Each number is 500 + 25 x the weight over its row's rms, rounded and kept within 0 to 999. Layers, rows and columns count from 0. Numbers have three digits each. The size before them is the row's rms in percent of the matrix's.

# layer 4 attention output (transposed), 448x576, rms 0.044, rows 406-447, columns 256-319
096:464477478495521508549509518521536461514505493509470451500539525484473479476518477520518502527495474481481514540491436490507518493452475501480463530525479477528497473485528513514538498493519501
093:505511471509520564450455518493562503545512473509532511481450480519528505480476485493475535472514536516506487494452502501508541506496544495505493501503495513463494451486487499516507534526480459
097:486520526504500491516460492510464466483495500502515459507475534475504503483511506460533490532520466507460501516439544502518480478495511505494498497513479511492517530482525456486544468496519484
096:508503448441488558496509510515519510533540500492511519461525501542500502490513491529463494487547544514540472501455492496502508521525520540500491478493498462512489509492510483521483507495522453
103:481498512521481524462503492521478521542502493498473511504554476494518469541484547450512517490468459519508495459550513542464531560497516494460498496492530458540519487507508468526531491513523539
095:519481458500510525526517493519518487529513448530486497498536512487492516495501469487526515466481481562498490493501469559517514494468484485486498509508529519491494513509534528487575497467503476
105:491533506519508484513513501472499500463513461447477459501502508528514507481538513457531515498516498487517515509484536487537493492483505498460491527538480504468481514481522537462562500517471475
092:501487497489524565434498502539510508489533541500510501520496534514500538492509458444514495482522562500468492524482464546513570489468506509499485478534517482474492517497469448491529521461495483
093:474521546519502503555527515472465435490445520479441503503534526505465501517514503505524486547490484469457513478470500501456485469494446524475539502493476513514504582487528492536543511478504497
096:485505493493508517468524507526493483521509476497527424449504492499519502550485513522476469501476520515508526511464474471522503507488501503496522512490458534494539468479492489528485481479485442
104:495506531527504493534520470472473494488486515460539459515488541504512489536519479514514473506542515533515520541485454526525469474452470547524523503490512491514514505480522504484517459506521460
092:497480486465463517472480469530482524480517507507544499498485517477497513513487474503480485476482518510507522523484493467533506509527478514511477530532529464502502444514494478495536486478479480
103:505544481536488516530514509513468478466481531515498507479532508498469521474521497468541470521532498460460517519479467501471467478520515533531512478507481488516504538503488467523497477454500463
106:539521555500492505480544502478530507474471487504515511516523531488545499481496474475518496505525541453495500483452453483512474462473518503520475486526499510477474489536484472458488494506479475
107:510478512535490503456503473495512539468497477511485493493503503475520451503471541504540503497474499487526473460509455550508470482516480456505456508519494478512516501474493494507504500536477508
099:467525542531525459499477511513481473519511488495498514490499490489489494493470517573495474518469467537512482497533495478534459438518503504500495475472507487511522479473507511496477479520558543
100:496504534508511535510486534495495502448485445453520470521494520475529458487499504474535488521511519485508534490476498545466429468468550532507467523510468495504471504462532486492536482519530448
096:482518502492474492482494464473467525528513489506497522495482478465518521493525496450470515460510484506505452495536503489560519484481500528519469525520499491502515514500489494455539514487491499
100:504536471551523494480507471520514476500500481494458525484508524492488479509506488532458467449480537525478524476534561521493516488505514498475493488480569515452496515523508510506508448520549487
101:456555518476460471510487454465492478478441529445500503560506517519519488520497515472500487483467545469497514479491536476486503522474470517472484476493510495497496557542495498447529487489522477
100:491543490497508514509519523543535460512525534494523515486478512468499536473465497560520508477465515533524510524464494518454477485531524496489548532482486483506484536470524493486468532494506524
110:505510511488456496477490524533478469516482518458441492487484480502461532452485517522533493506455461491495483522516501504483499500491520463427494534499491474496534517485482525464509488469507530
100:498493541502471498473536508537503545475489469490540447517468533466521467475514494514489478522528523516530517533506507471532474497528499504527541519541490516483508468519489500494468507497456490
102:514450498446522543534495545541540435492516516523475522477497532506450488473520491488520505570481477468475423493529493525479487496488498485550529504504498490464543521512531511545496482478510516
096:488510495490508533515529487547498478532532482510522509513507503473463497495522465514493482464491484523492438487518522545464502493480571489520505471490502495496498472481515518531509503482537469
098:478497544532527482436513459481470535518516514548509510507497516467496498529488498460512510490510483500481495524544503502508493469456510460532448481451550474526516514496498532480488504498508560
103:529498486474451471496510523480491523505541449543466519506512513485514493523479479478453507500502512471516490499525557508487525468511516505508496458504532504484491474512440482508455514488539479
101:501478448482525478474476473530452543496555470494482498503538541514491496488484500506455515496465500474547475517513517527514522491528536489510497501492492508515492456535462500544473498480501493
094:490519458497502517497491523535501474505516494483528544464539513502460500499515487486482464471503469515479474499533502472495529503485494502488505534500499496484518497486527543530477493478488511
092:486540441459479510456526464514489506436485554483531517537512495561509510476491520508498506547525530478503494470495514460497493511536487527481511504520485499478481504537488470493462520498487471
095:506540464510546535481503504506523526483512502525535511520486519492476491490516459455498469487529502524477492484501506555531547526475496523488466459544509525475508499497503516517498481500512454
090:492525537512519497514531499452506488443499551508514497496537549483472550451482475465490475509471475513489499554537489475525480487478473500556512491477503526500493514473516509456468477497498480
108:475481530494484510519512502509502485477499502503489464494514481482487501481503481477521497564512543444476488498508505464501483486485501498549470503510490498537486494509485492481530495477492518
112:476491463504473496516478540487532481537491483513487488489525460468476527493496496446478482547518483553499516476511510491491530493501461519492538513484527557486535502498503469500548500481507485
101:527507522488504484492462453477464507496474490514531482496479459490536505503515496474504487488480556526509525478458522501534485497468527535499474502521474499485509487512521491490489482545453482
103:527482485502497522510502521480467533435514506469478494434518502476459477518498497550512500489512534524515479554519517488478489533448557494537529530515508480506523454526509499529539512479501491
096:513454485495475478488496472459539486483459519514489506488524453472511495489509527505507529513454508496504525525475514427541541517526507476475474505488501523486498476490454494479532507552501501
106:529467435473519487520526467525433547434525525459528465499468501497498512485507512513501540479475481516488540526498472509487506502496533519524501519507489545477508481509497493530526531508484478
101:460531508540528486510463459486500520540472476469469484473508439481508529479508485524507515470532545495494532441440496466489491496470508467473491535467487488502501512499528490463481512482469517
098:503486471508499499528509514525541459522504501527509501472500494500459500516480475490482471443468470524493485535493494481486568515456508488542492484502542526455531463483502499500520516484479488
102:533516496476431482501505492541503462481462528507510547476457523530509496471478484528482495492470482479512477484496510477484481527523495494492481491539498474467501489492474518472503529505511458
092:497470520471477485525488487527502489447520521503523519534489498458488505488501530495525515518468507512508504508475496473487462480510504489517513485497483530478495514453473484460518442487462501
# layer 4 attention value, 448x576, rms 0.0485, rows 407-447, columns 256-319
092:536517493520538514446486531524509529545498458519540495453503491487492472447459452509493489522522516522492517489477512525508507502507520492450486495482527481529494509484536514454475532480510464
097:456495516486525481486501538482561488494493535483503530499487527498525508521524518524487530535478458513477558549476497524502502493479423502478500488474500448524516470498474518506511507486512502
094:510506491497516520512550511494520462498488520473491521475476430497465499499483508432488514495481489530517509480511497512527471528525490532455506482460492524488476505443485477477452521496475501
099:496542525483442519486495526502476496462506493501503529486512476496494481548481526465508503504488523504477460476510522538540506506505544493503535505513487509505478542505493496516520524536493491
095:497534480539456499522544518500507458493471487496500495491504436558456507499492466503541509531466546523506485495481491533480490486521466516505489500507508497463475509495504498512484462493506533
103:460480484471494457475475484492561477513485450494507512480506508511511468474530479508449453509491479480527462508500511482498462510494516480498479475524533552476498508496474498458546513500507515
090:506468495512510499468499542549472497503488528476496453492499458528454488481512501501505481494506527500457496502475493518464530514482461564448491482489494475498504497493519487485516472482502520
091:462505495525467560511536509500506480510498541488501539526551516467477517555515437467519565497488505519497477518471459464499502502456471510531512472519523513507482490494522517537536523471486474
099:542478522472509513497466510488444515490496492484497536503474499484499528527516491504495509500534502505518488484497486503507507484497486473486509482482502458491507496525487519522474504502532479
100:491460479493527473536469486489522488493482501492532501507508494488493536484509464452503553498529491532489555515483497507476459494498510511542492481529457491489470477465521538515519462462503486
095:541486541478500469464474478510512491529471516518478444524446525520490481545493540493496499473490507464489523488515523472457533488552496488506518507484471488463487472500508496539458479488524463
102:483486536497572541515504494488484489499484536516483514459532532510508472488522476477527512512535488479488531477500508496496490493424524493512493479515517484503494467489543525523505511490494474
105:513517489527512507522506495517475499517494492528451481516533523497477461485477523518481512499454481504511488501497482491552528491523496513496461509474487502547519505439499518513473466473514493
104:494474492491472514465477543502517518524487458470480479488452491490486484468522502502515447499471516496524498484478516484477490527545493468491514482490474499480501508494492484494524507509530541
099:499538517481468485548460528492485511486511520500504522503481513481498517489497541484524517500499476510516474496489504498500487480483491529470531489474516516564524480459490492506500469509496503
099:538491502534514464484478508503498511483480497496487513500462547522492482496507489510485533510511499510525510510455480532525506509473507523502487480456501506520445503473529475478489490500547502
093:462502567498493486462480497467536537481507489516446503548529471476494505506507515532492524481456521507513522521521520517514503464495509498562520513499512512479463500537501489477507486511496475
096:504537474502491471532546481507506481507490514435515459537476490524456502509507503520483516493515500483524491492509497517520489483509522501484483487479496507470490518515505524546495490503485485
098:443496516484452486452496465482513493556505503476474526518480486504522530516517395491482518498488488511495499479507494480544515531457489503477443480536478494468528503482501476503522481514508455
096:530517516529449551543479490525504555538486548479522521469438512520496499492510528464498534505539521489490512507505495521490515525538534521439469503489522456524508499435541492514468505505525515
109:481534499493498547468459498518465501523460556495492497463550484508507494496486525491518469464509518478537447505554469509522501488465478490497515508496469491488511508497451533471476531499476521
097:502498555547466485486483480465498509525520432481470456491456553481511486492521509516494458521507485507510537497459544493473512517497514507534515495504522508511513457504515519531488465508508544
101:511483511531489525487555542497493467520534532496520505441525494518476520511532513458487500498487463500484457477521445483551474488478460527488466505516495467497512502475469527539473474474472548
095:526576549530490497476516490482478511492487472470488503482487512453447472479504480499513514463499503454520488497526471545492549498465557480471500510505517502543494539489497509481475464557481515
100:478499504441508502490453480503476526456504506509493446479525492508546483491509496531488562511516536493462537504508560524504494484481525484501478503489498517497529500516491531513496472511477511
103:516457459461453470567515511488481515536553467507467495559541521484486504515508494517505497523450487413484492503514494512536522477518511511493522459488506525494494495480492489488502501489524471
101:532461468552472493478508499482486519493467475467481464520486444503494485485507521486499494465508501460536508477481496506461539482557505473524515456498505516510504473502463515475503476493473524
091:499531509493471528510480500474551515496494526484470545475494499452506494521521510491492463496537504507519510487512519502492535524544505487522488497493515481531477473468509521509515494483479498
092:504462490515536506488513464486518480498511520507492511530480467483501535492449500445516512511512498523511590510491536462487516505486529534486479480468530475506518462530484470519465505504484514
099:542528541497526476513491500473512459555531413476481482533482512534499498483512427545499482503494463490451496493503499535494487498463499490471483494502516464469503504537483502474525509496505518
090:502536548530486474539483498511491545491478508478522457462502525483499460505543458563489523503512556483495450477519533460514512510499463520541466500511475489493458492497522531539505500467497490
108:500490575544498476486488540529534500487522497473471466461519501501508493510485486510467507493509530475493498492508504514483489467497511534479486524467554509497524503476477524506480460483515589
107:499491494524457519539481512490487483511515504494479459488484520502481513481516508521491476493516491527485486501469470486496490488458514537485515525486549504490490515553529535495471516480467519
100:530480500442483491498478478523503562502479482511511519464484517500565476506506517531489521467493488520529521514502547505491500509494507472502498506497500502494497469497514502513528511500461441
100:513514464496545508473477521497515493450486531509468504486510501496490457492493481479509485455507522539486513485485499471492475484497522517509544508488496531507490503497498477520502499478495529
096:526523500467494525508471437474517534494514516519510489505472467518508520487499516530497476462510512469464517539499465459493519489526525514527488512516478530438477477507471484526487519497489480
104:502508447506536500508478455530503514458471496502540482471507507534520457482492472491509471484510519532501509499459478475502542467491494497510502482507479496523471483516526428525503523529508491
098:519493513501496519495485511511521545467488472488465513476460505497512511487462502511492476481492512574504499473484479532495483507497471482492497503486514490508527498458508526498447529562509543
094:497499505538499469533511477456517506490510526476486501470517487531465488496490455494506496509513500515473479473533504481522510507526494478471492540519476522470522552471522529476540486509496495
101:461552513510510465442523520492533501512538521525492519523508550550463523535497481503504533506450483496510508466519530475535493514521491509480501529500475515475501516478513489534440477527551449
094:486529488484481557484470493500520500519465523479473519491467455533474475498551468523530463483487546501504488474473475485502512510503522534496496511482530496470542487484532461498502458495483486
# layer 4 MLP gate, 1536x576, rms 0.0488, rows 0-5, columns 256-319
104:491513513496471458509536499487518505539496507530513543498501515514524484467509488528513466521506472478519501534495474518476480463477533488495483531510492471489527508536513517484545483496490479
099:496510476497576531516486479478420444478483488506494512491497512457511498497529501529544483533536476455494481525494559503488498496486448432500541490474453435518498482465516479509464507495497451
102:531548487497508531470516521484520468483509505524507477483530520501488524443507472464498499543556534497471470513485510525488544468456517510523509505442465467512485515526441484495534482526520507
103:505498491445479487534505448490479516567542481529465524480470483549520469504532530503470522490475512477508531484508528525473510494498490500513511484518485523465504472527473559512531453499552473
100:511484481487444547506534465495513527476489491504538466501494485521563498521544485509483485481491505501499545480487500518506498473504520519497486483496499446489530474495479508464468472506459507
110:515497480498527532514506479520496540489511515510451474491521536502507501515433468453518520456543496549492506512517502516497549453500458445548517462480458533454477488443488524445504484480457497
# layer 4 MLP up, 1536x576, rms 0.0508, rows 0-5, columns 256-319
100:527473523497497491496521534488489511518499517506511490557503487477536486538520460484445491476509469473502557491472486482496479482445505504485517470528478507517558442491540487480518472506465457
098:522542484530487484525457493500508527503450484498490543483462462477499491482548523502525491488504499469510503517469485487487480494528495489499496476509513472485507504446508513541505504491484484
101:470488481518504523464507457515496532492501495523506515489552436477480527503485490515519503510551528469495510505487522520521511512482520467495511518502547459482525439501496486498505463447501505
101:496490500496542502505521487505488519455440500496515516479519516471498489521508491517540498536495503517508506535529500539499463510501479503489486487506504505483504529485515504459530516528484486
100:528498529524492490502512517479530561498506443468496497524499531480480513499524485490459493494497507505496482477502515521516499438485534502503476459496521503515478473460530500479486521502484507
108:467582486496501471514495504491545484482506488512520509520482457464524481490556539477485483490518479484513498485498532479525482519494516482505505478545490482478487496512516459513523461491482487
# layer 4 MLP down (transposed), 1536x576, rms 0.0447, rows 0-4, columns 256-319
101:545522488478495552504493479515495501518502530511522490483494560515492539508542482550487514424500506491512480470504439517459493525465474497498513508518455493490524456461530510510475538505520502
097:513501439535531484501497500492478487493512543528534534519486494498462507511508518535508464524519458482486470444493470491536503473502459483515524510471540478520501467494508540463499511487505531
102:501475511516510534536466527450525484530466467463500481488489453507523506479488546521441494556494529469511472473479512490489476490519490499507483537487482500536541510491530521501468500526506505
102:521540488477537524466504504495510535451469527509495513523500482479471455498513487538546506519499544485490525499501475497496438521485514527497490467512476470531524530461548507511507497457500491
099:460508533481467525540501498526490466504503563514502465479480495453479556516464468486489515471501538471518539543498487476516522476497500477498506517465452513493484472498530527479455499499474498